Each number is 128 + 32 x the weight over its row's rms, rounded and kept within 0 to 255. Layers, rows and columns count from 0. Numbers have three digits each. The size before them is the row's rms in percent of the matrix's.

# layer 5 attention query, 256x256, rms 0.0558, rows 0-127, columns 0-31
094:126115127106125134052135146126176118143113122105052090110094101110113183144163131102116130134123
079:093104171144116105110134078165139087142161112099111171126185119148159101102117204194096112125172
078:116113152089122091075098167132160116154110133110109113136183113088124141170132117118099130137108
074:129105156104124090155030125132148129141106103162184109139183102076124120122106142134162121135138
072:156105153139120185205085116148148107138198125143152112151171142112144117098123141155179131161138
079:128128128109091100082216183147136136117133064101126074171178143132095136136190115062065176128100
085:148149139137095143123086127146166108099102140124186133121155124148079133154101158137106122157137
082:100144142187177169134098144097108103129119094140162093153158113126180087101117165172130168140132
086:109163109144132108144184135175146138100151126192157137118167126068123108118154102127126132184142
078:173122125160143182135197104113157110104087128174099099160130096131135130115128118108050131117138
085:081116140133112101161211146156156122103116164130194142208167159138150166125109135161047162134096
085:075121148130098138134084127115151097163081177083070122144098208140112098142119068121111172152134
081:121147108131137090110142179145098174123120119155122142178116162139118094139169105039141145090146
085:153200178106141155124138155143149164129144103083092105172131185143163128137119111158094170140163
084:093160158160153077178136106089120133144232055103110118129134175102108129043129183209106119051130
084:085158117120195174095151117094082074116065126090049145074120155110089121096106135124177119123104
088:076195152159150119119152117156169140111134117101131141136176113165089124115186115091105121101138
082:117054149147092129086114161143184134141155107110132112165188137139171110108136141142129127117108
079:102150133165139197147088147147169141114193105119134111155172098097155138111148129143111091153133
087:202098118058127081157150131143110148118146193159170166144140176092083208120100101125110130158060
081:147145106102114130082088144107136180168110120125161221082084098152133196120123115171127124085097
072:118155122115092159103083144132130100161148169119102101163129129109118099181123105078139128147096
086:128159096113116109075144140159110128132171081126096178115122186102135141102147112118138093166102
083:111096082122125216170122144104060148107099185122144132123051148137158120132086129135126163157096
090:100167122082097121154061151152140116136085157135180115129156072103096108194119116099176112154090
084:204145122150056130158154119164177103123122129118137140108066090227073132154145085065082132116147
095:129165129140139156084202113157171095120128091089105131119125077129100148119142123103101130125110
081:113141144125142143134091161127077127195143110159111125135161128066091102131149139103126170148066
089:114130141086096060059103109127126098150087148145160150130128146135146101144106109151141121144142
078:175154105167175195150142131118156118137094124110053092041122038191150127178113095085137142193152
092:127082161106151103148074107110195079153122141147058144125051133136159090123093117149143114142072
086:079168179145105088124114072132126116095134105102063140105125123107164103139103116139103121082123
083:078097136129175134089141141106166148165171071120111200156193135082197077106138107110127164187173
073:069123140114128105184114100144134147126147155122133163117141118094207098152080103105164115103121
082:145174071121193143157129148102089119115154156139095096124113120173107166137086112140091153144131
092:078113145106097124111143123127179139122118107096177183167150126117126115195164116095134126115124
082:110126089153163138153090153102151143144111117129102044124083114112089140168117141093199144105113
085:129107123145106116072083132158138100142095076207113159083179130181136112132183112111142130150153
069:151125118140094175146155170142158120085147131096166055195105118127174129167079155149143137088165
084:157103084126111123195159172128171112085103115135128104122118130136119142103081101184078138095109
090:122170120122172138132047108124106089136110140120109225088226162114154170125134167171198132138105
076:116112125094108071151197128148143104105174054197106137098130103095206090041160087075111151127150
089:154140117149107088197065112108106120145142171123156166124108182158150137126071115095129133143105
080:075165123130162101152067133109126079144119107112107125137105187080053112062087119091151120145106
089:125117164126150175150064153191101153154101145165154151128141123150136069098165146098177143130134
095:097110149112087170119098120146074151115193116121160105152095132148155152137168160115186122138171
086:086139139172109083121120119123088159135137139097115162190164163087154103087099170126090139079148
091:118117123171169138177100118129103164142081123151116128128124153101078159168095208099201109065107
088:085104157137147140126196137181128134135166096107122163083167124101096106031160152138094110125137
080:132096132105144144123065090146093153159078067074069132129129106099132108171147111112170089184115
089:146076125134120144097093120129082139108085110110140109135147159068106131170144142097163108152150
089:166149119118106127123112132145177153094073138155153087159086102081103127111120150097121109065176
078:098173124097161090140106126122090127138129179131097192135100196091151115156106148144133106143099
085:071134131197106153120056136158145156165154096085107095183124098087099125149132125077139115146182
092:118105126125157128129169175107126147158114118143076085088110132186043088195174096095109123138105
082:078109141163106088086138167149122099124144056161152108158135130097150121055160137115171124075163
087:147131126093099113188148169075113135140104108152136119116082099137109171115126096127094107129112
083:126172113176111065132121130061094108146127136106087143138141123136125181105090119178043150088147
094:169171102163146126121086121110194107148118178126105162111084202161123131121072159166098109135119
083:137155118092126166118164153107116190122139139072099117161071167148108139132152167089130165087099
091:119104129135102180101111167137150127130082104147160111163160121126203134109181163145128129101112
085:092107150121148152164084145182153111170129144095155176124157094167128089149192137088182082100132
089:165087103130126105134081129107153165113093118177181091103132096126075147181079096133160186159102
093:175115136093112108158164117087143114121112069176142105108201137155164190131120069096073155081092
089:126104147100134160124098117133094164110113090116066123135125151160185117180144154141133138087215
092:137145156097139098104116124147192140146088110110158132059161079099087084126148104133149126114094
091:167099117139109194059122115121106133117088148124126157138098152142115177156101156125122149138126
084:164178116153098093153119169118122141121117127198128074120173127174104158172113146150146139067091
097:141210146160139115102113123097124038139156108083089193092152095150121150167119073167131132148123
087:162155155121092136114142099102199159143135139139148113099070074184115149140145121148125110181095
083:122172152138160162089103133139189107119117184104154121176190142129083116151133143137142120093255
087:126136139186161113168020125100106115154133104186173100108157131182142118117122103177198126064172
096:061161136161126153125145139154063123109125047107137143158127155114146106092139133100119141120124
072:132121082103126110176186148159108133095142161147159058154083156184069103180161118100126151087080
080:105087099144142119149144129139109147163074185158134087169115105148088089128124118139140132098141
090:155153132140084085087137128045151054159115178134107134141080135165130137132106143134083125131082
096:101137134106064172055183141182146106106132080123204094164123107164086124117191083074083156164158
092:192145156094130097146120139126160158088080110121163106109135160099152161115118141196154137129116
069:139151099128125200092169139119156070123101162145161112117177161149158168137117034100086163146093
080:165169087104110175138180105147172144142120156151120126159133150134149114195094110085176152167103
087:094113138173193158159119136113119157127154090067063137082187146127199158135164152170097110082152
088:131098123132146131159081159129139151143138137109120173123132157157183124137124177171120131128180
082:129159123130123147108157136177088130134081143139081109141152126136125109129116100112163164125188
082:140074108101111092155082140090128174137121126107110152155066157118155137171090152149092123167104
071:102051178117145110158107184124046172158178127103114117137099145076164095085075139121151157108070
087:088139137165180157128203150144061153125181100171135107188127123121124108074136118143105144135153
076:049172116146112113121105145152112127130138138220160109172159114121110087116128154156171118135124
088:159124157140165132031116161136136151152149105090070097153169110148122109155172128121154117111077
089:144136151165183111092108147129085157123157126164174114151120194132121104092186149138133098128113
073:127145159150141084068127108150152081109113103103118132125153143165114116061126131167130119085191
085:085093131120182109132165131112131151109115043141180075143155168112153136066133129128125121105117
088:120081153092090111099171101162189129094104116149169060149168127133105158158177114146130121116125
084:083104159103117145107177119117164147130103081113190115125144163084147135092142178126115166087083
074:169106127165116168073166120106100118109128127092118137203170169192099141117162169089089161183096
093:131118151145158148126137093137156123180183105146092174119135086149126113084113124135140131164173
076:175178098130146101142131115097119100144162120141091182063118126169125163145154175139094109116114
090:126091112112099158140052077162107103121091147136192187093216109115158130169120120097216120157170
072:131114128188166196097195096123149089099122166160136139149135153176125141153182117118103166133106
067:095133144122126126115068133158080124180120093120081142141135090040130067104092151115161129133135
090:131133122062118157123081127135181120120049129154084196107152122151182099075173077080127156127178
092:108038126138124161108143080163059153140168104084161098115121135147195099116135137153163119150221
088:113128132170150191147103141111120171099117098145123145144124171130174116117121143115134126147129
080:171124136140093112123153119124147160140134145144122069153073106171151140188174136076151112121137
085:140125138164185196142093166169111198144130103128108089153150090129135075178156117098176173125121
089:114117125122150082147147124162166068121134104125106111143149100135189131098126071100118130085200
085:177217107141118105145065154091150153140206139212116142136111184152100173120140123140101115163076
081:162097095126109106158196113073148149066135125129167128155130149163132154145104109127134106113122
082:121137148135125065160083132178200119109155059106120156117162161144117150150108112130103106040206
081:137096159165129145152135136147134136117113062121147102129138120091153126135163121046162118145138
089:092134116117179141155177123137123096140076100123086169080153117145158105144112088113138155190142
080:126105152125138156157150146147147100112170038150156143124097122131198101134134116146155123139133
079:182155144134123191102095098160195083080087161148128107106112158130151117149150079134168109143172
077:165086128123157145142155138173117175117100107160143155133162130182091098156163109055153143069165
084:107105133146116143180208129143166133098147063138131094121089082117135092108145091126104134104109
083:122110108115124089109160131168162079128153090151088126116176091119201136061150069172064128153124
092:083181119173164122081106140111109073158177089041066127118143107146153135126179162120087145067155
086:068097140141154151112116116168119113145144159068152167123137132180149141152165173139145120091150
083:141161129126092125182061101158156194134100110208069042147114134131127074111125159101115130136168
074:100101171142131129144080104044138124153155134160088158126154080104118121136115067113133104165091
076:133115100131205125148071104110110174116117116143130090112144147101143193092140124140111131153171
090:109104088157174104034167138117086124149104139114114118153160162126125157120124161140117156124108
073:165141100146132112098206138091184118075108127107151119140094166191089170140122111144090124095120
099:148125110156106131109184097105161116148133171188120116130074125117109101120077083072116149158126
084:154135146162106157121119104153157130170139150136141161146177081133047099145127099068148104199153
063:118160093099082092139152112133139116068109083122129145124138144156105123122138118158065107073149
074:139104117137130097129163119150167133061120091151192108114128135211173148127141110169100098101141
091:141146151079141147137170138114122144079116125143191111182145095136129113175169126169116142130100
081:131149125123111138126174102150171167115101152119107035167110140095120148160139118103082119108141
# layer 5 attention key, 256x256, rms 0.0516, rows 0-127, columns 0-31
097:139090115160177088124146094199110170152122121084113074140173111145120185102119108089103212118198
078:136125138166112133078155244129088119121134126108099130132182144173123105165210156113097164135114
075:100136093080135156119175255119127123154117162105162060157104107137096234183134137117118150152087
073:171087130116160090089103255155139055147123147172179087127130099141141108169174171161132107176053
074:114100065085098100154133255114113111103165125120157102133078132143094121147107128119066154115095
078:105058073109133127129121029101060135125131039097151088129139148116128165073061107095117090091145
087:106064161144118146101089138107165082157100133149131150137182160132139127097144114175142052186129
080:093130080120133143170132255103133156115172146156126115137119142106143117169138138148082191107107
084:184112074119164089159130218091146146122147100108163103179100114181092145142093115108106134141058
080:107125128195101181106106072132165160121105177186079180110130165090160134078155139133148115083181
083:121111041118122167166123255089097076125079194111169111118132155167115174167134106124091181102032
085:072153198140122194167081069122140099169130119154152107125200146117153103118177128113129196127116
080:125141115063091127126157000108109126113160027081115177108098099111099136091080124139135037125186
088:099103082180134123128170234079078152165148032152128134129150143140154140116112151079126101167179
086:134062221146130141075138097126106135132134052139091101154132098117136105093179148125151173110126
086:112153192109167177138185086143177172105112159155089142101189178126084111111180154106166177115072
092:095069102175153171053102158123122132107097104115109090152176131153101135150146120107118113107184
079:112101085151108105167167255142128147127156135080171112145149149152117118146110114165075159159071
075:167139047129152128125147255098100113121109118096132098166107068149115125145150113110102104123061
090:190039129107077093111089087098112137164116135161165044174076125122163156131126137176144072165121
083:123142093097189116122154096130124102128154115186163137127145167027131123119117063122151129132178
070:106102115076133100136154255122157122165141120130126077143128126151129134139116153093120134178138
088:156172099118122141118141138134059181134126113096103112176100047156040171136118132072098133134140
079:078151070058152131194150215111114075106138198137135170136053141121096147076116142111135149093050
096:126182135068125079113107068140151037131097165142133100143094106130093101163149145117134068147097
084:125114080151129179112118033143167046116041208123142114096114100176153108140106105120172117140181
093:142097114204153186083119158126163075152088125133162096147208144148186113140153124148136200163138
084:117119056111110098144170255101092137115154119115151067131104116149116118148125126126135134146070
088:111093205083125176095105000125169060170134162128119117125142119145130106130124112164155126170133
080:064153067133133129100136133172122127091106164140112154070116156112169137142123150143150118104173
091:146114168148106090119142099116121130148130167106084091101100095153128137088159146159171126122170
086:146150228216113161044137103122122160144093155102082141130179091139131083157219103089141192100110
082:116166119113144191136156204094145145126170123052133135147178117153165097166122104151027133143086
070:154116119060155132230108224106172102130139182130160115175131044142118138155181119151081153094035
080:165159149119135101115130000126136150140113174153098161092139113113169119123102103131168086096200
093:131126137110184140121130131131127088132164095071199105157217104158111129169153130099136159135015
084:082134103131163108142101027175128139132188116179096142127118085114199114139064121114102117146209
090:132223107123133155214129212128182057107048213111176173080126091120084080162151067187154114120122
071:131114094132120136151097009137125037155148169088126164187125134116163097127134155136153071084142
086:080116099125130095179121081139127066143166174138126132128064154076128150118075139144069067093097
087:107127186120086116081099087178168131136106179101076132154137128140127122120128189155116151141138
075:157126178116111099062091000133118160132131097105119147115148166116170141122116130110083084124183
090:075057180078066119106111003103180136139124147179149109136018084148124150170068122152120069143149
078:100169188135118201164174081089111162150119136157136116173083119144048106172154123105150160155098
083:120107054113124123156133255119070118098139110125155081125130143145096119151165124110113109166063
096:156113079134142137122154215122134121123134130080070181118127116147117130123173144068124148100112
086:127107181157054143026141096105112191159129050100076122145073139139128108106124165096086136076141
096:153152166127119146108054128123139208114063145139125138160104056124096103087141131150120136144216
086:127126115169139136092138255133101172080116113117120101163153193182143135157114135119102143182068
079:213165152128179146133111219167104077121149119113137106129089127140145075139165142092177114148078
093:116097071165107105143104212155126192122174051120098137130091124100136153153125139061040121093151
090:171145136151154222138079021101129174136092186167132170113113119124117116141161106130102096147192
081:167159151136059084069146113115089167133146185081079044169139114178097130171155156081129147126112
088:131116096163134095132139156134144143121210045090105133165138059155156088156108127122091108099178
089:088167095137144112178139060156104111119120080075166095094088141142096142080086104111181073159122
086:127132106161063144136125240148110155135118082109111079159053130127071086180104153148093089134129
086:110113108050165110146130045133134068162141121142186136112089131100134142129084126127144082137168
080:120134198146091106059127000121132126181130108131108137108119163098180134153104149124097135135237
094:058096196145108147119135007114199103157078183156090162133140123152114134080113130164138123161191
086:061131048157107117163146170136090184100138073095129160158152151110137170137111157072119171104112
086:125175022116139148177138255123129137113157125135129137123116136132118140139112134141107139110109
090:097174098092150137148122156156135099114186102087108110086186097086141109125112114143152050162085
094:119134154018139065138111149120149157142134126170178131054099131086116124157101055148152110135112
099:134132208133163098130127060160108087126079199205174132065158172143152136086103119126148165169152
090:090132078156098094138197246144079154131196095128119149106111146137149141151146144098082200119091
095:110163208152160125150122091137108131138115124172159121125131168090060091114108121137202084167147
090:104129077096106168129128216116150068140079123104160091162118122140108141121083122148169210145115
076:106172100120117075111138031130107099143104123120125108127086114073135098121055160112140066157183
097:118129169121144063095160030168164031154152116113162085117111121113149093167083164126173161154166
086:129083143197147127073115063135122162130076165213172095142113128141161172109158157137162135141209
082:105149129162082170090141254131185130133083098129087127121126190137167141164157133085092116103127
084:110160174153116080149125096150152093133124132166091157082153146060182052120084121175158122133195
089:108177063136116167176117255104085198126128072141110120148110122127072096153143124098098123106072
075:126131129113106114205129000133096136120115112112162126110103114113119145110087080133145098138118
086:141160109137135199205111168091119160121113149130143146097084077146120158156140104161152089089059
087:134079204158039100116123000128206131185082164148087140139107133140129120096122136164109146128255
098:130087058118176212123139177111097099121109057140155131145121116145129136149114105072073122111114
090:118105118119132179093074244138106146133103137188124117134082137160109121163175152095091063149107
076:077156146119112139119124000122140088131110140151099147135104124129131164096068156131122096081176
079:145162163100081117086071000115141117118104165168147116145129156142135126117126151130148091074159
087:066108088146156085114155255143106150074222112111102135127142090112088128144148178107097139081127
088:107157079161153096114183197119099105117131121081129159112120223132144124146146126105083098167078
086:111152130123140157089137068126062118128105168111090151110123138121109084177126154128202138121113
086:083149115102069119213122140143129097143114187109128161134075109114102112112146132098143156087121
074:130085070107122088157161255127100130125187091086180093152080166139123125155098159131072140152062
093:115131106171132117113169163072083211108163017123140160123151123113159154103082124095153088130130
076:164112076091120147111122168080098105138133130091137089176133104158075156139166113151100087134076
091:106150068191079118117191159139060101126136093077092096120157138104126142137060149137141123169191
086:120156096136123119137148255126122180089069088179084116152121155122106156124164116141090139150092
074:115150182231104132072127000160143156162126120159054157120207133085152070107176108185101155102185
086:167067171125138110119125075121076128113130098123106175107248117140112078114180105186140173066125
090:169131128160141122166119209171122125111101154137156110139190118168132131160206106137111194079058
083:121105084141149140164157229131061158133112058083158109183184191117067103074123129140106164133035
078:103079107111062150090120106100107114126063134111135161154207146109188175119089155142074163061110
090:182103197139165172067115120130182131146122118127141151106164108147184129121157129187130185176181
075:123148166150099083098157000150146165096133114113111130107131131089163111116089090127128144147166
088:148149185074107193090078039156168070108108219147138163135098077169109104187167150136134113095085
069:131118146194096201125111109125152154090103132155075162117160130136130134123160125176127173038123
073:107131061101133129138172255122142121085157105118154071125097111119102135154154142098124159161075
096:104204131125156114176119121172137125121117151066123195044174211143102118142133148105108102103103
089:131108169110131179092124171122129187118128091111106215101109121144155119134118114127079124123072
083:097167078118123117196107255124111212112108096138123167124091160146061121110156133126069066059077
081:141143074141115105159143090133139110102149104105184085135081107158193125128103101147149093067145
084:142145022124141094159148255116063163102124105127140098111078092138107124146133123110117111143079
096:184135181152102085146157088188138119126141131118124101092140131135144122175106128104107183111142
085:129146138113126071064163058103135179175110143177121086138134117112115169084103119117124143123215
085:139143205145123141106098000136180083141134158147116149137120124131147099099098115152136105114172
089:090129155125134145113094037131118020141124170102126096127202068114139126147167132070127132125159
081:148138101116150133191121255141109114094151120147108155119125090124073145104156122131147152099106
088:117179138069176182171136059102114132112153145132186162119134108117115153137181091098153120184017
080:149125085144172081163089059134150056111167088110126149155160127104154131145100155149096138138097
077:093133133161151182140089175151140162093097219122104167120132129141150153131166167134095135086148
076:153151110093165193148105116104111074091124132115157186091143092109132093090120068128173085129054
089:140098092144167178176113118112122095137128167128170106174136129143161146102174109134078146097085
085:140143087116158085148137154102125062161156219141155113099168064142169190146089113213096097102105
091:094133115174138132167151114139104145140161097096088134159162152094123173158132081054074216117169
088:121157090133134123176151244140148106109203090073133135140157145129137122167147130119133156112084
081:153128144169135141067072031119153186136070135112105150088209157105186114139169164099092095103178
078:112150116126099091104145255100153126116158160162124056121082072148148142155130136169129112132120
081:164138134179177201103104146135112181118122143163105166115140101085144118150205080110108175087171
096:119133089096113130217176156115118102128161067086136133130172116079121138160142112164101220051107
079:120130181153127148127111000161163098144124144142120147149139131120171120095102110149149123126166
087:150090222146130143063122000142199132129083140142157151143138133139169134107100133187167134143195
086:177141196131125148122097030126188119119114121163138114163128093131163104107127105098148075134168
070:095196186144095157113112000138126116143120118133085156109130128119132144142115106140153077064163
080:137140183187148124101106000178131134132087121130120144132152083102130123108137091135118077132117
090:123124056165171113137114255113079138099113120153161103151124165146150203133143153083133119133112
083:157112112123175184168079101087121221133143167122143138156167088135158213127164135095137135039112
# layer 5 attention value, 256x256, rms 0.0389, rows 0-77, columns 0-31
090:115168121144103151087159104100140123108130096085129206214118172109109082131165077122084152197118
098:109145129142119098130080134092121141137145104107123176147018126180170142135115098090058171113138
100:120151125138107100093126156110142115118129145115128140168086106075102117149111140165155103130168
110:132233143117120141108121122171146153136187179142118069148133065148153137093140096070155124085129
095:139100147112115152169122137134142115149160140179102061115133158081109105063121179132107110113119
105:093100134127144129093107111114124125124205085071133134216120193077127146150153136090113149147095
112:133197140175055164121155119149092124135137096127128158187138113133115100113152094109125155180145
107:142108141144105141057145113147141102129138064134116110174191141058134099136159199124131112079102
096:092112127142134115153124107122165059157110097215124144198119068156165146104141122155091099142093
113:148108106054138092124159129168167132113141144166139146145133141077149129086102243103132142142123
102:179165128114123098098133158194121141083088145087178079106160145162120053044137159166148130126210
093:137123108122100128184134129107127121145171137144130147136118103114164136121095137069148136128162
099:179184147120084123078123122147137140111194132189172098148138101114109135117120133116155126096130
102:121174106158127111134091158068127085124152123177162181134127109138197115096126121117113096117115
107:072078128125064128107129143087085201118117106054115083155130186058057135128139123102106107185099
104:184165126150170098186102121141179176143133151074142189106129099152094136124153112159107131079149
110:129170139121125118115124121148125200099151153126157135147106173127162152135109131120148131158170
091:136109152188077150060103143146115131125146164138127039224117161126163139157102102140132130187086
097:150181143122168126158105133071095065122080098128164173111092136133079128130147128120147108120101
095:064207144193154053185110127120175102096129120125114202139086139117110174139119124149168115141157
106:125097097073144160120154132140121158109115131113101108141112187136182128170118172119125114073163
100:131177124143121114152169144124141110106069129146129136137125128142117132115091091090172114160101
105:136158144095148160127143120107199114120117124110083214184155186122088114093156135128151114127136
115:097106126177133126148131138149113131132153144088096117150128120104101141091141130101121120142107
093:123128111122142094132123164127159157111179140139134126100112131167105172191118053116157151117117
096:085095103110134141070153144083097160084114106208173065154127167112167145165117102137115107165128
106:119096140080113092108108110077140197132137123058104170059116125149108107118135090153097152147120
093:098127144104128136104161109136138097097142133077133107125141215122132091139130151173123105144112
106:060080126083126105135166136161100173132143078103141153140146207058124139148159114113097148145162
102:060169151103168081129156138110108098129144116135140098064093125132146150105152123185119133164094
099:142098128109172113102120119117105074113094139133169145073113133143194149098091103060111138102139
103:194177124188135134158144118121103198152129169086147138216150070069082122064117153062102109106153
111:164088134137134126129106147144146119132093091175131216118189161173213078174089104150153172107160
100:152198129167068119101116120102131104118149144137130075151092113066090135096093065139134108151147
110:093104102145168188117083132113107080139151078091074179118098113153153129224164100123086136123128
105:120065127147159090115096152136114083108146105186162135152136129094129172104113171198176083159134
095:137118140078139104183089121115167045132119103087155121078139153157102126102127128145152138122111
104:089111124110193147125102118112064142127123140156121150048142149174072133106139137186095118123077
105:140113140144139191149157113161092110120114128140157142143152160094119096121137129069108138135050
098:080054115150092144114103155138122187119118111076132124064119190090153047135128102175048108132168
096:121070139128191104113112157121084074132127161135083138101132152132070133093096162152195111135111
099:058139145123137100177098131108124105144152176104077179082100153097188119085111139152110117101105
098:120218111092092108161143132120119142102174119143097138144161126055114099076118126082160099129078
101:144147133079113156110137122097115140111097108132173120090097142208091103135120064165109168138137
101:067179154158103098166163143154200139118124158160079097138123105141195084120132157090123118167125
103:138178126159179139120143143148048133140100154182124088128147138156126076107090154168139091127126
088:144096148163132129150096151134127158114148120091184106125172106132194088158124165119125144114148
093:120091116115150156154115147136158110131081064144145182067153151129191175174124095130112161122182
086:147128140188092113077095126144138147104171103147103088097143174136152152131118114195183130133128
098:174148114186167116113190127163111100106144114156137074080139126071101134070089145153215105103156
109:162155122170122124150102139126137146144099108121187121157149094154140136062166107149161092000125
109:135178129163129141206107149080135161140077167056059192129144076150085161080155143134148127110121
097:143023121179129156128088141153064106150151111177113113156170077087130104125103206112171108111104
105:154149132093143182123093125114192159153145095132121107043112075131166144121158074178078154113161
104:074144147091089144138119139103046129105138107131153121172082158073122153155127115044082105098128
097:130114135130188109127180128120099104114146143189128140129118160165122099076145170138167111201112
097:109159134085059149106177121101127147127120146160205132110076172120117072152105171180066127169098
098:136162134116137150148125147144137153118190124113213076126102157137140118109159104126079150169150
106:142051117145177115124132125138133083136182130120164070131128147151095130068138202176083115155059
101:131070121164171165103071133148157070142133136119106141133136142131149131135099178192190106093108
096:087138148084130095158132121146141167139091101188038094093123092083091113135150154118116083065084
102:167126131151122117136153114162104111116158179143170126183168117158102125075119163139173142082145
109:107083122113120157125110156115145182130141140089110092093076122125136134138147161162091135227138
104:086212140184154113168120131131098112121170127139117185146159104059104142086095059092149108137111
104:144130119144098104174180106105141145137158166140186133142130185159100097103144154146125117172083
111:145147108133167106115127106144150150147126114160131109121120123155114137070120171162103117024104
098:158090104135098210108167139147046137122116116119180024176132151154129120120118129122123107056132
098:112211154141131094111134085114179156141150141096092146127094074157140140094099097176146181159215
108:130140135148124113143137125161106180120122084088139162176114091135174221154144122107118191119135
103:144102128146086147079141153149133090134144092188116100177160062065137122075105097144203144175130
101:075121109079100147119165111104073077101183100145119137068078140212141127158102163109104188194128
099:145053175177082153135135140101100093126157133151096114154151163122142127152117116153130112150071
106:135154135135166122114177135159133089116102121133147069082137132184084190126138168162160175090130
090:121083122120102111096149126096037135117100111156148086109128204092104135109098136074111125157085
087:127130174088162149129173140181157111123099117163163060137107143157183127191193138132074119138058
103:139122150172179102103118125157141111124158187144139050158100172133115089086146185149183117099057
096:083128137075128103120140175119111111116155120215149141151136122188121153137148113131104116114111
100:177122154150161159092113134175151122145159107175130076153171182188219087128159127158157167145105
# layer 5 attention output (transposed), 256x256, rms 0.0377, rows 0-76, columns 0-31
089:165133100108140106134124225091120119132136160180143107095170051163109141158162158185135114099101
102:113106141132126107109116151117162131092141148125114152123185129109124128123137143149181112128158
103:156113195072159084095135116178100084181091174165138168106086144151138136086162172155073149140128
111:130095051173087129150130084107131138093152113137135098185099133112140116186146139132084081182108
096:108189127183125139171077167125125119166060110100109167085131116122102152204136113123183131136138
091:139153087114150149146139255111149179156086155180122122074177097150102078159126116127128099128119
089:149105144108119096126073027099138104082140155144163144138087095144150135138130131133143091101099
109:110133069138148128152142154106132188123180118096136110105080099130138095121144113125122095102132
095:170147099137100127133116229085117205130142102129093099111117205106048099142144149173127102126153
114:142169162171137142140138000115181114175156144087122104154132087144110172186104107153102081148164
105:098075048107142058110181149072156119126125075154052124174076097134142202164101159117088136073068
096:111074230177174155104110044099098165116109075119109124132196154133163150114166097145151192096148
094:110116000137127124156126255121144152145117157136151107143096136128118112153137131130087118109090
105:134107156129130127061186065131118130168132105157118103184079175123094161130141147129095122114088
088:141111186103142148118127136159195086131117126162126169138160100177194100127132133149137128105139
094:121068113141116115102125009111126089089134165162066120107112141094189145095053149111176122137110
113:154095025150129130170180161126155067083155116150130099127163101119119080088175072108148102105105
099:109141099070136096125110195133161064145119111146168154133096159128081106112165112089114149094162
093:098052098102116138072137119093085195129173129158084130157143163115170079092113143117083141073186
100:134072057098116152093156215222046137127105132104130137144126153152190123085158157105149163104113
102:119149060198151100165173137122067155145193136101116095119160091122112155093172106133152170144152
098:143080130128126137129099113109145109135209099115124116165095155122160133141164177095083128023133
104:163102073168115087143115115142093104131166146131164111103097067132123131119145205177081150073088
120:147152138142166143153101080136168176135109122128178123136126107093105125162030129144123121127129
083:125091255110104139106118000131142136144142140145111113139160090133153071138161126120146120146138
105:106154225125128151122127093176149070163155129090161161154114154134125102106154142136116148112158
112:120123117121132156110150210154139083081182143127096132106161085138144143099142113114130169094150
097:143175000168160141184131255080142175165137144136118117125129104119087118165138126115123133107111
091:160181115111133152128107096094183112060123207143139084118168055124101095134070098088180038145135
112:129100175113104170077140073189114131109113096107084157185154172147142136135196157052150131116182
099:103115065136134128130123255134122174134164107122151113160132153118110142142160114141099164145112
107:118069070144158137140096189142149121089079105145072116054160180162152119169113128167173138143030
116:111145102110135097109164154090076169120154128151130105131130115110093115085130097175110105129063
078:134093128126136135131138255165132137174101134167148135132141153167133127134156170163117166132085
108:109135093140119108120143194127032200110122109133167083132197113092119099089139167137154139109170
117:151176119079103135110189142168105146142104113087139144116070125111118123099116175088048132116171
098:115143097152084096078217121135147189122138087127139170145108095106155131084101209099124096079162
107:080116175138091136073186070132138118123157107129089124133167097121183134133154110095155137117210
106:106099112157140092114116047117103108150140168222158098132108115096145150123186098156129170110150
112:174121156080172104171129144151164080106132137190135115183116103109153170095103140119141120140103
094:111208085103108149101169186177106125170064154124138147099080156131123131126136131123095145143208
102:188143043130130101114137164115089141079110094136155178127136124109081129120114135121158105149099
093:137118045140193152168140192089124162109135165122140172133152113160155134179081125139100129149122
103:091111183107112099064115192127182108179102134139134158121174145143135148129124116127157125132122
107:141087089113101154187093148134136102112122137156155154182142133111154150158128118158140170122092
105:125106122095074111115117041089126155135135067113113161132087140114153160130153125112111159082116
093:110118041113140086137176205139135152087131079163147162100115127134108139061091100107118133137076
095:126097255138138129132155000114130162100130150121102103153095144075137088087129149166171138119145
088:098114020079085120166162166159085093116072182085162123134071127079075119124142157070117092093112
102:128157174090085149136118075119148221175094147086159159114049149093138150169140124116093103135152
108:123073062125136112077130166073136153135144109129062140119160156104125121140101163127090144205089
112:165063188117103097082150000154139119124150084153149104120118128124158132105106162181104105118114
099:152159118079146094152113055125123167083108079077181158110086172150150166068101083091101136133189
099:101076152135111109135151142120094074046160112117132118155122173105113119124165147131139103115122
106:123145031178181115122117127085147094121111149187155132140190116127146096087133159184127122128117
105:093168112134144156076146113140120134151157100068116120176112087118106162176114136101054128098186
104:153147175162120154120117169093140107184144122076057134125172104105115154145156109177129107097160
102:123098218186112136107123104116145117135125145157087118100114083127127151179154114071141107110104
096:104211153161097160101115170129145162192100115143082150134120115117102144202133136077123109128165
102:092159016138136113147141255155041134128109085136136147101114191141129104084178128105096176126140
092:141116058147077125162106198107136118083137140093126117158170164071188126152124121159192156141150
109:124144138104130158044130171096152170150103156100084122085100100138092178180148114100138105153142
108:110158170152160107178127114120164069123138117160118172140159099138115129125109144136113132093130
089:186056237091089137094105058154142175155108170202164115094137145152164118108180149103124130110133
096:133148100115132179164074071114176087123092119114067154107127094047126140160047133104178105086142
103:136147130173088139127123242073155145151153140131058138112150083094153095173155098139100128171165
094:092118252133150126131087019086153136148105065147090138081165115151124147121150114139147174133145
101:145122000122126135141129255148108141092112135129161125120147148135138118146127131130123120115071
102:128105127106115109121114000148133108117092148129141098101119156102147078085130115160197074128125
106:138137216058125112110063107083139110112090201123153157102065185149124110156170164139099121074142
102:106158166144153131137133123077119178166124168088109177156168095119150099121121137202099126103197
099:125198059109147089119110236116085205167098096117219133134116139119040158121109121143128165107129
120:127129153120116183099103101131117141133148166124102157175086127100175082152149078055119123159129
103:080133167127156167118146133171153144116097078092188148153123130131116122106142073155099158073185
078:128123023144137082169138077068091109125189143151099134127104111068127139105103105145140127116137
100:107110107165087150162119120154169132172094085085071171104138090119140142190168139040147142119149
093:143125255132109118106130000113125120174105137127082109117125113149133126131136122141172100131141